From a checkpoint of a small transformer trained on Wikipedia: 4 heads of 32 (2 for keys and values).
Each number is 128 + 24 x the weight over its row's rms, rounded and kept within 0 to 255. Layers, rows and columns count from 0. Numbers have three digits each. The size before them is the row's rms in percent of the matrix's.

# down: layer 7 MLP down (transposed), 1024x128, rms 0.199, rows 810-909, columns 64-127
# up: layer 7 MLP up, 1024x128, rms 0.196, rows 811-910, columns 64-127
down810 102:128152097082105157137145110168208122129101160115149123078165127136124082141108127145137153162128129118118147151135139119104118147108118089184085113130115095112122093067125105131141145121122115
up811 101:149142130140125140111113111143120143139126163074121107122182117140140132125122169140062135134099074109134118131154161110098150104122131133090169120123122099140103152159141133150107194110107103
down811 099:189091119133131115105179123093114159126133141117143190111111097158125128142113120122122122108132150131088133103142154150101103174152128104151126153132118124098079114113154106148128105148138152
up812 096:141132083120117152122124136129061117102138137146149145128106113138069139155124106139089131154099105132134153135151110122147097128108149127118115185142125158128128085116112110140181117125131144
down812 104:182109105102106110129131165173137098132132120155101146134095138157094131138103085136136139144072127124134070175101116109138107093116138121082107125141166114132134146123100173124124132171130169
up813 085:140119124135115126152148142112165144111167164155098119143121073090149095125151145118108147119138162161163111098158140098089100155091183131137135166126123138123120145138074117126125124138091144
down813 087:114135093129157092118132152108119145091177110119170125137118067141131119112108144114120125152133127132122129127141135151133138113174142125123148141101124094112122134120147128093133078137158133
up814 113:118108120080134130125070116130108099100092137101123106119145153072093122163154113097118137110161127155137113121137129102120152126116125146151144182141105095129151126109075085137141081120149108
down814 107:145138134159173210114070127134124145114148164126117123142122097141136130115086111122124098102096137130141112133096147153122116118139104147109143112101117136152119119120178109129166113107110160
up815 115:157127099124135069095086131161125142116115144112125147091157160085117119163123094110128143093113146152164124113083134155110167118126125105137128162125112145132131106090126151110138120157124071
down815 120:167110140130154160139096109141107163107158116144127134100130172122126151113113110124094085123149143142102100159199122094159136119141124128139125156142135113150155101093096127154115103132146104
up816 093:142146112126097097092123120150142128126124137155150131162165167129153152126100108123146143191100142125128091114111103120126159132122112138074102111151102136049128164119141092116117147118141100
down816 084:145133129103124112124086157120158085135094118109070144105134157124139097155097108154127119159152134115143109105126109109128091123104118116128147152126143117147136120123102098134144148105098141
up817 107:191140157134148074117149100133127121144143139088124124112130102156099121120107138134112151149109151170150120152154152151112098097149109179151125100130128141110161153134137140138108105096104141
down817 107:127160125133114157174108127159112157142105125147102136105149139090130130118177079106132101155100118116123127130142137094148165153119181130141128092137097129146143163149108147150128102113116148
up818 107:096083139109158127113142125130101156106134131115125172144145131101150172174129111055124132141133147116115148140104146119118153124142139127105120157097148121176153133163120131097166136174135117
down818 103:127111115106122153109144104128147117131075166177105092132119126129134119137175165173135092114084170123136142136145076150095146125097121177127107131179120112103137135120107142149071128105131139
up819 102:148129119114124121171123139127116097100129116134060162096154158130174093161136140130120143173060095126152134149102160145132111133139125115108150101159154110110113106135135168100158164131089123
down819 095:114128111072150126116125122101157133134139108118167180120132097134094183098139125110130133101170145138125112090159136138124114136152126134128124123147141164122087156138121110114135081114168106
up820 085:079150150082115132114124104085154120144097090148147151134111113138119129122137118114135133110143128139095134199166154144110129139139155140112171113107119123105106168140145124133133101132148137
down820 079:178156133109119107157122128118067108117143102141069118121130085106135114138169125141141145147110115123121083093130131106116136122147145115154104101103133122147136101133165150126162153122109117
up821 111:106155088122132122118133119148145134130147111147141112132141152161107106138149122152119134077134101112084168115117143138131132119131116092182171121165149125152161163125105142130127101087102127
down821 109:158141172117176103141163115138156106078107133175164091181111141122098141138079106124141145132138092102105129113106142147150158159143151139123167166159127147149127140075170139150160124128138099
up822 109:139127114103118135159118112171161102155143146119129139139126099155104102146110139114120094156147111168110141118129146129117056131160117158139131183105116089149133116120132152054120137135167124
down822 093:117120153110126133112146124077081141120080113161115139093124151157104123139119159126158146119114183149129105118106151094126119123098151115158107119151113133136122132130117116152127100141102114
up823 117:129144133121118154123116134186137106127090128052148176113114124109159164128132086115141122145132153150143117113111159117096117103110174145147122149040100142131118151104101120145087140139131117
down823 112:076128146083160174166135113121108092169101129138136145146169121115094129148115123098109150071146155168171147157105140124130134088147126140129109148114123092121138099107142119165132162099117131
up824 093:110075152128175092087172093105132155136110089106159099089129126159144125160121161179144138127116099122140094123132115131133123144148071138115140141129169093127072123115132090130104151118136113
down824 097:173147129126091164155128140113133120148150140121127087144147119121112140153169110089117099171183159143079150112116157109164131106098108158115138106127154130132175163136142131145124124134113116
up825 112:146100130135168107125107145150121157073179130110154153169117120140108094123137129129116102139109129112074124118159122118121179125119158112140148108136134043134115142143104168082140105140152085
down825 112:164089143147147145116154128158142100102107157132109152138139135165172114142126144097104087176165139144136138142127137122125182158114129126096115075148120139178103155116161122166106142151129124
up826 108:140164116145120116100128120127126152079139116143135135151125123096136154123131157124112117087100138163117112127128136122144132128098112136163094134112174185088091166092107143137130089151159080
down826 105:156154080135159114047094131106138136107120106141092111114100100141104112132145121128121097167153112062127133155137088132144130096155146122105133120145118113081133125173155140161148119131122121
up827 097:140110140170109147135086116131148118139115143099130146111142108138123101140087138142101122138092142138137124117065170113094110140135099119111172137144119159149104136134113134140126194182131142
down827 098:094129134110110131146125101109104141135111190125186133136130111148139139137128136109105160169159121145103158139099140133123123155123137123150145126201138125107134108143120166132108132081127110
up828 095:142123130190128103120171129133182119169114139167143147141116151127119141128161144149128111124128136143138114141143172101169108140111103135152154170096133104121116063147138155115098151135095122
down828 093:144107132118122135122155156170117094102128114106135166112110136070125101153101137179153102157098118138134129176150134140103140093120183104117076104139129148128148145135155098109146166118128128
up829 094:117069122121169126119114136167107137106138116109111139083148141156151156143082131142146104107106163128130128144110112095112162110190171113138138133131128149127111124177117094124179149117108093
down829 101:115137135143077143109129160087149089134122139088144114144169120159127160156171152140134111115147153112182121148112157163108135160153148133136148138152161142150125130096106136144119096149127158
up830 095:149111138122168085103128157112149162114144149120120173118143091117138091163112113090145128143122131140104123116123173132109103164132135100163128105121122140119119159122176095096156109115142130
down830 099:142188129088123084139125122126150115144121134116102142135093146122086160168054103138128170122102125148107110171160123138140101159126161171092093111133142089132121125146175158142157102127122121
up831 085:137152147103114097142102168135153122140101144134127177146088130145159100158137072145129114142126136117118114164154147116123107081140127147152119115112129099127095117157131140166146132093112109
down831 104:123150114109084152147126140104150100147134133142121122127148086114102112108139086076120127132119127089152139105152123133174139167138123171123106089134130113143087104104141145124129176156144124
up832 107:085128103121115175125139112116100166138148131117124089144147103120117113176100135129127102143140128124132112151132129106162188136149112117117136128117149136130140056110111128138197142150159146
down832 087:108138138144131113127132131141140089081144130184121156081148118128119100116156124170154187099116119102115109138116125098142122117096116123155168151153104169132097157135112146174100113140146121
up833 108:109113097091114139140121128138157111140089094129154127083160173102113138158158129151138148101127126128171117086124143146141166117110107073147158136125088091112162116159111156125126103116122128
down833 118:099081137092115141113167106104130079128140141118146184111122102120144149124132148092115134131132109164126141164122136118111132134073135163147108118068135135137131121161132104157087130157158133
up834 096:078113124113125100066086113102132106096107166121108133138139137141106098123152137139122164117123144114095160185117109095145117130110140125073131138152178117165141134147135104171110127128141115
down834 092:108090128107166115175135115108136143169164130072120130133159086144090144111113138127128096125198127107184159131151131127129139076137100097162128101131178143125096104137113097093141153139085153
up835 096:119120145103141135141121113135137179100143151136096134148118065136120123137146121123085128086112129121152115120170102152137157153143122096158201100097170132124142118151148149100140084120130114
down835 095:136133120121113128130118120100125151147141093122182087144150079113134147156148159131074119128108109170136094114175108171118134127105127101148126097169139109071075112115118143128153092118123114
up836 093:143160134135107159109113117087142155114090110131162115173135143107125145155093146137141137124172110150085162110093145091149149110125083131103131130152121168136136145152136119173064146093109089
down836 098:140187107141154113122093152171072158141147119129114111126111111122154146137143130112073099092159121110129119146109111164108185140156119087120112134159145092132112117116080144127096106146140136
up837 110:104087104126141103129164127161108140147102108104137118137085120111122117167147119114112127157134123143125177147104125152104147128074181130126135113148080134146123117131150141141111121149133135
down837 108:125105149153124111090123135102114134142153128109114157118128129122104150150084132095129123149156091135171099130106136107136126124129151107152112118081116133158115175132070142135189160121137110
up838 093:128142155087152134123148138157173134152095142123111154119131144096135140162108105105100150154123089119131147120149130131128107127112102106173152076125115131110119154151136143120109133159151126
down838 105:124117139091127154134162139127146080136153131128127123136114119127149181116146124084115133075185125146128144124097162070111141106128137076150121135122140127082101138115138103112146145175088091
up839 089:153098123115144065124109130103132103119076101065100123097126125109127136120131108137087096132156125135143124107113151154113132116121125143156107147123116117128156158138139099167153115116181128
down839 100:118123152162139127108117142171096106099162139109136125127130098120168116121196134113128128110129139127160122169127144095107134152125131120126112151158117088137161120108121117141186154099125093
up840 101:155101122117104152122130123099131144165144146085097089157138131168136129140128130148126133141122112165120181138125195155171130134146129097104159119065166163122146142141111104087171132134136124
down840 103:080133111127168111107119128152140120129149164163151113113133088074091136123123154131101135147138177130122125097154106152124123133108112137115166106143083124075091099127112095161136136093082116
up841 093:169105128130120130128072159157132142140095112128106087135111137163160126112166119089173116133133115079131073146155079098139144137142103110115166117073167126138079117113118113139167115120138079
down841 094:112174129169112117130095126102162164132129098104095171116124119168111124115082164136152153066146116144099117136119066128141120155114105152155126176157171152108101148165088098130148121122151159
up842 099:165093099117111133162121164120118105107158136116133122133099135129095125129088178114147153138113116146138126108132124121126138129127117079180139125137137172156144166128121115141132154138125115
down842 102:129174133130108154152157099120113135140121153123139128144112110106126122122105123187108147145111130108131133142129132079139148111174157156155127106110121083142118146159130104119112146160156112
up843 100:088142115124079116108166127138153150127136140164087138117104163179152097145113137096134119119168154115132174154132136125117150137130151101119177064169126147113129120128090164140163155110114095
down843 104:123181133104115143143183130109114116116127137104082168108130148106126129095150115135093143110153148103117095130139107172113145157129155096106160134130098130105119092102150139125130110153133125
up844 100:084156145139106098137124160100159113112123136110095131120090155114134162116160116138129124100135146147129102127137107130119107117113112117115112165103125152129144104093084138147116119086089107
down844 099:140162126153134127132090168115113111110151160128209126131079159175133119135138143178174091127133102155125166145094102123108149143112118130140134121144127125126147124119060125170105153146106104
up845 096:167152118132103123137161111107115152135126073110084121140132118136188134131174126106133095137112161120131110113143171093132168112151101103090134133147166136105140123087120111122150156130130140
down845 093:090124169141143135115142145124148115137124152166126149122140122130143157124178156138133167139175109110173155129184135123128118146155141141135156130106083151163134103156160161147125163170111148
up846 102:106140100110128125140135138191146145131146111115157162123110171115122156130134114121142118092100121138180102141137119124123115081155147113135132155141156104133131063117111129110106140106138067
down846 100:109160142118153130094153117131092142101151133133120109133150107101109129161085111141156090142134142130098101127142097137138153151086119085164094177162139098117119140146149120092098145194125118
up847 106:149091149144115143113129152142167132109082122117134174071077115098121150151068136144129136108119123114119137122195146156142139148133132144118161122091169105105139119078115113134097184161124135
down847 106:116132114142096111098128116132091081138119122136124134109170141116104126153093117117120156145155138142128117111114130141132116141090122115131133158114151121092150113117148105116082128117107153
up848 094:135059129143117157096135128156149125117144141137149111136174115140150161127154143132121124140105151120097089133097149155158104115139134106123139141185130096077124116159121126150128087064127126
down848 092:164152091093140123130097144126133159110130128090100136112097176100148116148110136146099129122116081110120125145104173118110150149154120137142144087141133177165146143131170120087092098121115116
up849 101:148142115072130140081144175139122127107085165146136157125124120092114096112130112134101129091170120133148110108125136128116162162135150122188083128138101089142119130181150097156153117131109123
down849 116:090154143101132172153155157149162154157135097120108176093146135100146113169106116128120156139146155143150091104136149102099119135180123134126135124131132143130121109109108102124170139121123103
up850 089:160149145117161139136128120131128161109152139093109088118118133156123107175150136097113149119120098141096094115115185110170130129155130191147104147133134144101090106098127147151121146114131127
down850 096:150133116148110084140180164067145113154132148126146119138133149104136133101127118130137125138168095145167151091119115099115167134128114084153129153127101094155116135096148154125135143125128105
up851 106:162106143155169065113142128092148069117121125107110111116078100102124112129127154141112132086154149161119121151208152122090153167124129138120099166113126140093159144126132130099111137130097155
down851 102:091096122146129144151149100093119111153108114150107130086108149111131114105134150101166108099125117101096159149196103137137116134171127106088121105125127138118144073117124104082125147130155145
up852 103:136105080126124125118109138086138121116111083138161186174140149143142170160132116092123103122112123127100133124111189135115118138102126094106133123151083155109153117131120133123121143091112129
down852 098:114124123126123133130100115145084148138088123182118080128120139138107122136145093153147169158153113126129116109074144124133136118094129124129150168075111146142162136103145112157112120145159125
up853 106:128126114109115146110127184123131121099124104087135147124167149141155177128157111095124136141114078135133121148135124101089115167133116119155141174141113139110144098119105109122123152135125131
down853 102:124118131123111103155084147128119129137107101115166177109152156112084120114116108150097109090118130187072128088113148107149112134140084135126136154138166154139094098097116068172085152130147084
up854 093:152154108138120089141159160128113114142163132131140145127098091163181134141126095139182078081112160167107116166131105131092145165137140093149119083162114112146109103162121170141106121144157159
down854 098:153129167187152100184131128167153145105066185154143123117123139113120156087117130111111095130111112128099109143143113132149116132121131117146129131132144142169116149088129120142155139099101119
up855 086:126130136160078143120151154142154095130088216124118151111117117119148137142110116164126151132133139127124111095152089108127172095124109091147148098109138134120116163109132155090138115108132139
down855 093:116151137084122124105100096118135076136138138120106121139176112110155115121150105105160136143116109146129168117120128151109092138092157116092140160122131191132138127107106113119141119183134131
up856 120:132167136117158146131126147084128153201128073104098130102140151149152103129145150126138171128118110137108169087156169118120142126121137172125122139128146154130102162145109117107134156119092140
down856 120:092133127160154096134139120068146182143101133117130155138142109133159158131145115111136144117137115125100110126138142128129122125149150141129155138143138124114107130129113097138158098157139148
up857 100:125106143149118127129142146099130140177091110130098119146109140112102162146108117120130128088102128169148121124146127144145132116121123107140133131132106112176140126065152076096157120131105081
down857 110:155130143112087109163083123083152138130136141148158095121120174130134086138145127119145104179130170130148133115106167142147142092106119185140098146155143157139147114129121115127115123110119120
up858 094:107106105132151121131111112105154153112099136136082125129159081139134158144133133156137140139069183116126157148096157135123118139116122137119115118130110101131175208125128115141117146120133130
down858 100:128145132146133104145134107081136132128104081139122134097098147041102115163164123137119130144129140121144121116165115101117097097137116127119102109134136119141146137141085151117154149130136159
up859 101:097135127090137132102199107111145130141112117111086169183177119147082113115137106126101137169137123140142155130153125086115165145061118158140139119141107136128139136134147152133141086134131153
down859 103:123152165153120161125127094115132108081101145132122124151098114113130147130140096143192158132074107146104123160113124096111128164131159133124137086130151155102134111097140142086140120128132154
up860 102:133075157138075138082175153164165147167137149118140106174126120105160139136156173158146163120161134142148129130139132157136142127093144148133112130109105129075096166127108127170166079127136112
down860 101:147165111132146158139116133135097092096118119127094139142111163116118160119153098107145118065088114103144115161126127118127148081119112122148149157148125147193113114176116135114131140097126117
up861 104:112107105139179119130159138052119142162127107109075129099142142123127138149128101134132147130093168142116138105143146115129119168118147087117097123113143126132127163117156073139147154163106130
down861 105:112128161163139090156128098158146114113147099159112128138108129121150087111121164123150124136168104138068134136129106130130114168122125141113128162172136113171126138090128135124129130188104080
up862 117:105142111137110128099133132138078177142131139122139141107138125134165107166098148127158114141176091151076135057148129145101113178115134126129108140111103112150155131103119118135111130135163151
down862 086:130099139081145151176147150117141117110112124140127138159073147127115125116099125161090124138109145127120122184105126127112165118136108146113144102143137120101110114122134113130141062162115137
up863 107:151124097131172130131146129158179133144092127127134183136144120133126105129092120138164112110124108157161114134123168122136067107116087134104170140125112099186108180099135096109119133132113087
down863 106:111167156128129122152164121117090110148110147160147105135137128121113139136136081101120143125137122168127160140125122104134170144109158103145142093092132108095166126113141142142110130157102159
up864 111:150150135142165134121182107128176122130146138102066188173123081102122105172143124084163129111130125177108108141150131150111106124091118131115123139089115126107140129126127124102160108110109138
down864 108:157111144101138120120129123141117127112117152168140146133126124127125107127103169114130095142157133121128140103125173120134137142149136155107105151146192117157148120130164124117174159196108130
up865 102:146142129141121102152146136085116098135128144143153138134143083125108116123166141141147129152120131136111126096128161109155153122154105077124063132153130101172131145114141184124146133120127175
down865 094:130115073130087090155099119122149114125093121136084116108145160121141126161120117185104124130151114155138141144102114133136107143082154142111155099157152181068152132160148063102128129176113089
up866 098:131158100110117121180163113137165123116136093109117101113116120098130140123143107142135157125145144143149134145100127174159128093132118071171082115133124104138149122148098089156102104215146147
down866 095:112079180124132126092120117176112141131112132108082138148164118129114134103122111155127120137118133135132098134130119076133175068124128099076168140126158101129126137133117117156104145106136162
up867 096:103164098132116101124142161136078091099101107127079185138126184154148106128122115134118111159127144136086149109182145133148148137101099127155111121127100132154115147141130128151131114100136118
down867 103:122101156125172173091137092112126106121088117115136082145143118133095178115108101114143157125128096167177139146114158118134084125146132124134098160129149102141139114140104120148140119171144134
up868 101:146123130132110109122097145093086148159147104111144190155120102159113143115157114130124110109155144126127129126128137102117088119136131143139119123109088115107091180151152147110111095107126090
down868 100:146118172110170134142127153127172091130096163122112119121109108151133126147131109184148109102094146158122109129132138106136152120151125123123131146124083063143129109156112155124087128099113145
up869 092:134131119115098112095114139136127154111132139068126123135152115127147131137139117112118131144107135129145085098105124116148157150123116146170165139100173087121145153092159129094154087086121160
down869 095:117148153149152183112105132120185163164122117119161134161106146126116155143133168108142128108125136129125127119169122125126110117153171135123136127107074114144142121169146128126108176135079121
up870 106:125197102108156118140164146113179137110130109099088119120123163125149125142124112113138151119129146101118151163157154145133130140134107146095094128167106094146075139137147130116149091155140109
down870 103:124109121105089133110105137130124125143114106099103097103121147128127143143151102097108099097101078183133164127139108164143151158112163111157128130117080122151153175120096097109134121128151158
up871 096:139120083116082121151135160156132163132103081088135164115157154114135093162130114117140102132085150130121152133141088143105129143148132115127158131103114101122066135104121140109111126137121105
down871 092:102132146126154141158130147170176128097121102163120146162119144167093115128137143105148134119150086162143135091148131154134113085102151135173124088140122123128125117147101141100151133126092113
up872 110:063122100118101126124168180094160099108153108165106142136132123184149122126124111139099158129150180118081154122147082123123115105122142168116140120125138141103086151143118124164131149127091138
down872 100:146129132115123162078073103142102164139177144096098123096099093128154136137132157082125150088128079141124138115129150107120127135117151126114148116118104119139082120110124169112155110134150106
up873 096:097106136125185083102078150133141106117092135121112160132166147117171111155109118124136104130139128126145114122151132069128127142141152163090128123148102165143130155143114094129125157160141161
down873 098:130175114116124143149154151120100114126184124103063126112116168093107133174122103132088154135138126136133168144097140137148109097109120101138172135143113108124090156101122123148119115137133079
up874 086:145108112142132168138144121121130131112135138122137142135143147154141097106106113143116126086139145126138108030170138074137100099140143112125166133160129125133120142120111129124153137100138103
down874 093:130124099138127134110140156132127088154179152131083099144105150123131131110141134139129161165105098126083133124151123139165133161120130153094105110123099122125118154150100185169134142147147134
up875 098:195120133117118141138167147122184158161121136089123176102095114140093159174142151115143151118160092155123104165122128155159146095170144130060137131129077101128121117103100152135114147144163122
down875 091:106129110145125113114093121131068111113131107153155114178142138102160123106133135112143107139152145075097167085154146093134142152118079112168121125121150145102114133106111075060127162097098160
up876 085:156137148141117091162106094121090169135127107102129138101148137126081106155127092095094110187145121095147120134113122120101135157175179159134176130141147154085120132104125089093129107172152128
down876 086:085170107148071122154103099133132117117126106118120168170121139125093111098098090153116150160131079155098106142162134136163149116104094135120107084135129085146120143160102117110105113105126164
up877 099:167106085093139138172151130128082082116089155129103088158132127124123114144134101138145120158138125175163144150137154164121123109117149107148151115114139112154108140112093108114133115122184071
down877 112:100119140078122085086152111113142184131131121113145174067119133099112116098094154117123142133109094099120111099150105131137146124160080108139119120134106113116146140102153128154133148172090183
up878 093:139101110184096120122106077073149166170140122142126106133131125125091114139135094118141106108159128098168112130153102125134094139149139113157147099138113138109138148162106080145164106130147133
down878 093:132140081150098135092116119127132171177144101128137126147160132105134119111104105117128131122120097105153120160150097152128108137115127150099129128113129123124114148148170119150150085162165131
up879 108:122142149120114091132127111108144129132121122105107134135140159151105143118149111140175103138117128155085101131168128117083107111114120139089117135109166109105126101122101159150129110113154130
down879 109:086105143145088126110170096101115124147123136090140097129144146132154121098175132115137074145090125098197140140107120138153142120111155115114141128145120135126151135133147146106140143139077139
up880 102:134134127122131075124161121098089089117178080106131108089156127160121119122140152145115151199144121162104103142133143135111088123115134139105132129171142121116131119101137133098133130130129113
down880 099:084137110110150159107135165142145145124099174125092126106108148122124113162102074118148100118118125122131117135083148134141164112162156133095103168128151137178098085140110137109103106130148119
up881 106:138156087119115119109122160144111121063165115137169140103099109122146129153182119114112142157107140142109137136114140115119159122121117150150125142125116148110144118137136180087107165109109099
down881 109:092127140162151035157153106155102148073093135125165151107130164133134174144143133132143107119150144129087133115146134126141108136111167181121137110120125139151148137125122140105141117115148124
up882 098:138102110118117120166144104142131083165157130129131179126080123132151119157120103122132107129130123162128130119122145140128100169142095104137104106132099104153112141110128115144164131126151200
down882 095:115118119152150136112155077144122112085110165104115132092160101111150126136106159128121101148124125106125154153119123169114154103118153147086105161159110083100149137098140097154084141157103095
up883 109:106091134120113139110109103112182151137138109116135167124154107094136156113153157158146091121122130127159108146137157126114116150111092119136166146098052110130109154102116140120123134102116112
down883 098:119098120171112126140160097157139096130121106166122112097139140118122172154138131160125130123138105104113142146167158134127130084130160103148129117090110129160122155135162139112190133124129169
up884 088:109123146146120105170139134179151099119146159143126127104153123133132129126149150161122112118118100169124132123156113106113106107119118110136111151129106115099106125071148154120098132118087130
down884 090:111153096146099122130181128138131143134103121135105090121109156116127150122115110125151140124137118122119146118143147101117145111117099141121109145160120135156112113119130175123130116102139097
up885 093:178091130143116137112122137161140138142134109142144132159136122161155098125106138120097136098149128156130094082132134178154142132152086111150132146086148103115129143140132160099141094125104133
down885 096:101149147076176150148127083118108147112135126147177113141128102098142136116147131176142110121116082131132152122105140144125115120166123121127135153165178051123131116142138147151113143136167139
up886 116:120092095127151097118139077189118173154125129131132142180109112143125119121135127130148163138089131113120156130119115120117091121118168163108172147146121137109107164119088094118115118145165160
down886 116:131086156109142163123140123131125078138148121134136153173162147123130134146114158206148160131163096095155123158156155120079117158129152126144169132136145097134113147128079140116141130149090131
up887 098:111115152139195129115177102118142111109155084124135154159169152127182120130115113143150099117099127140084139145118159126163153103106145110159109130138136117071146148114118126126121132141122125
down887 101:127195089136160131104133127102124077159127131118075132124161147086167120152124163129124128151126171113088121142139120162115153146113160109112149134143130120135165115156151129143106112175118085
up888 107:108119150139111082136192096107123120125111104132157111074098100111147147156150134100148151185135128139114105127134145159111183116112129104128073125133114154119113099155136147129114142133124117
down888 095:141157109168134104160140129150121148088097155126113090126093144119104142141129154137161128145119082106114115140075126118133080105149099139117140070100112143100150178125123138127148119120111120
up889 109:096108132108101112177137141069144127146116141124130116101142139094192157118121128138168117118105159100123132141155135060107148089136091142135113117092118099103120115136126161123116162144139130
down889 097:118125132060152107133159127127150137127117131141113116179145126118154122120140132131140064158055116092138120162110164108135128103085161128167131103092118098149153121147125122114171126124153142
up890 094:112118116120156128158094122110135131146091126171192140133134141115087132153135116126164124114088170145117104141176121137091147074117113134110132102126156094100111154186108114131105103185114094
down890 097:175113101076093132147116123165171111176128107159145081125160138154107149148127152124114131145121166132096123126088165145126117158111075123151127108108131144151152168100100133118154115147104126
up891 088:151104128139124142117114112084134131116165094105136141142118095112171121147093093162124119110115140148116123151151188106090132155132140111121118119140166102099137155147154135171114148131109155
down891 093:134107175102157120119113127099129161101137132158100133074162145131165169142113154143172123110127087160135127113107095135133144126088096144148151114125136117134155110143170124125178134128130095
up892 111:152091143105105128101117072141171130101095159106092151162130150150110137156150111122124141143150126140174137136167127113109117124126163115135158126103154153123168165135127125084066155117133143
down892 107:144122148125150129086101129094087135099152098113122139131146101176133140122144143137124089152152138132140121116168182064108117126112098110163113093147142151083142168112126113123110124129151153
up893 117:155099151103144107101119107122121131127134116128110154164130130090155113166104110135112145094121151130096128181143136138130157117155082136142119120087139143129138205161127092106130093125158121
down893 113:078109155098145128130134143118175121105180145146113142150138141104107145087104152136165129127166153150116155088109134121135132102128140159140142151125126166095080119154089124153146148114153119
up894 098:115122116119150105057119145154154128135131144110122096099144116185121139127086122106124154125163151163161107092114138115092135096091108171121089094063060142133113125131126146158153151129167155
down894 105:131101109106163141105102144168128137145143104111101110179122143141119156102100162095136127134092107137133114113124141118164107156117107112082077055132122135131120101100114104136141122142182155
up895 095:128097112092070136112136124185151142153147150118132160129139130117137172109140096135116169132148130094123133151108167094090142114147121128107158127166107083150165147149127133164129109149148100
down895 104:128121146114160102126116158089143099134127132100158101155154103146077122109112129063138086103121139150129150122161112110136179140133127108139161134126180168064126099131115149153168134107158120
up896 099:117137060161123150161126134106134110118120082133121182110170144152134087132125167126114128118146127107102160162145117134135115142139096084128132096097102156143155158123101155139120115162109075
down896 104:104095133110116138080137119154147108122130119154095124156134124131106146134095130115118123121132142150098123149100121118143134112143129179112139113154116119167170133128090142135183087127143111
up897 101:129081121139144141122143123187089131127130101157170095156141140116141115102114122129134129137105157168134158152157125139093125120104137171136129094106123139113144141124103162148103121106135097
down897 104:144097093124128176093126109114145140128126110105136103122160113173126129156145119129127117118089100114083152130129108080134131104160112152137141148145104140130143097110074134128160121121136117
up898 102:119149115109127134169134114087133089090102099123110132154183113149160119111105146114177142138137135117128180172130129129111102134170128159121146159165127083114153134124143118137147161133085080
down898 101:127134101172108081093119106137129107112128103139144116171120154143153097197125105123117127137067121105147081141108115098107127138109128083145134095142182129115096121129107106145130117115142149
up899 100:115181125121116058141129125149146105124085123125136159131147124178124121094128160162135115137103188140120101163126142154107084140157152125135145149125100110148142140166127125088128119141112114
down899 098:080136147144114100131158126119131138105136113102170095123183108170102138100104115167115138148098114113187129146095105134141092114130128158129121149156122117116090095187153112106147149105141133
up900 098:137175116160109136147165155163126163140125130153107193096078141108157097153130169129141146124195138107110145107164124129119094110151181130128111097120158153123146131134106138141124121109157151
down900 102:139091107071159146103147180136138159141116119106103143091159143124115130140104089109102170129112145134128105143148141123093091151133144120167120131119143133092133151156104128193098083114078137
up901 089:103149119139102157114104125079125106105115147116168130140147116150145081141103111152112151101152155105103108129168172150145112132128108163121156112090142173076128150135172091091137156137112140
down901 101:157170181112117117124110105154135124127182167080112077165136095151187135153089125160056129146147123128123120162146107127097114131107112132133138107121163135067132124150134132140134116114131087
up902 108:115156136136107109106156144130145142067147161130125058126122118124144149135141162143145134106111115125069105109128151152084136106123071129107122119138155104114112117107121145126112148138089122
down902 111:087137094117134163134148147120131104152135165162100171120131107136123152118110162160157094136137121144129153139125154162112086134138127124143134152120132103133146085137106145167120148144127147
up903 108:101105129132110116148106128143118126076108140111182103116100111132130128117114143116143123089115174136141127163103125142082114122126131179150108137099141135151089115120080132115152153125130114
down903 104:085122118078116154111104138169095153141123131131105204131128133161103148111109117120139106073152138129119179115138154133124111177149140117099103107167104128133132109104131129075121087156091144
up904 094:126125145105084127140081111134129160162100116157102115164116082117101101120153121150122141107129128108129147122118142160149100118125122089143125122135131096115156110091158108124070096133146037
down904 091:103150130162138140123134137102147111116104164104114121172104147111113157125117153129131094182132090131123134168121142101107130142099144154139123156132154152123144110148114156126148158127176172
up905 108:162116121108153114135150096085123143148175124104120174158141141104172112123079129158119147147106142139131126121148140128140065136141163127161140087164179124115202138147132120151121136154156119
down905 103:157077134118140154144113122115148114108101118135148076127113126134079126123128097166159134148111162135140161116125101101153119088117114143140129162133125138090145099091111127080104128132128129
up906 088:173140159123098065101127113110106124144147098160124146128111124157120118135122109105117122151116121171116169188144166117125118124150116075130140113108134116148139121131151127114088120163116128
down906 092:128135080153187145113107140131142118080091142146143161160116072141160175111136191131123159135114124116113090110149084140163172125122149140126142092146111157118157161072140146168137122131099143
up907 093:131135094084158177149168074146148134081158127172092157135167139142123088146122156124153167136139083152108119140130141149110109127163142113132146087149098098113149085094092161108108108123136125
down907 097:114114172093093095124110151089107153150113130128147118109115122141164121158112114097124071106105147112111109136137113083124137134105114137102077152117139127115104145134149084117124147125121150
up908 099:147088115152119152145124131100118111124118097154103125118131098147150094155114162127115146135131150164162115161126152148124137132154134141142116165149162096123099131128155131115171105132116156
down908 095:104163105117125176104159131155134125106163133119148107124182100104154128105159126095113137111155148079108113104139109110135137101149102094150129107106116062126175155134110118161108172122112161
up909 095:114139125146096118101129116110087158108152094132130136111112164151128128127138080144151124096119125147092155129145169140127167113165135134098142148121152103135132113133132177117099134149067104
down909 094:129133095143117123117129147134095120123100076131169124125118102119135170128152162122121124109120109117085106151131129108121148155115101123140097155170145152122181146129104122118146121182136085
up910 094:082122100085159138172137129104172147126098124130150103147114090111116153163128126115098096104121110120114116095108160157114131129160136158151110151122149099108088166131108124096120092128134121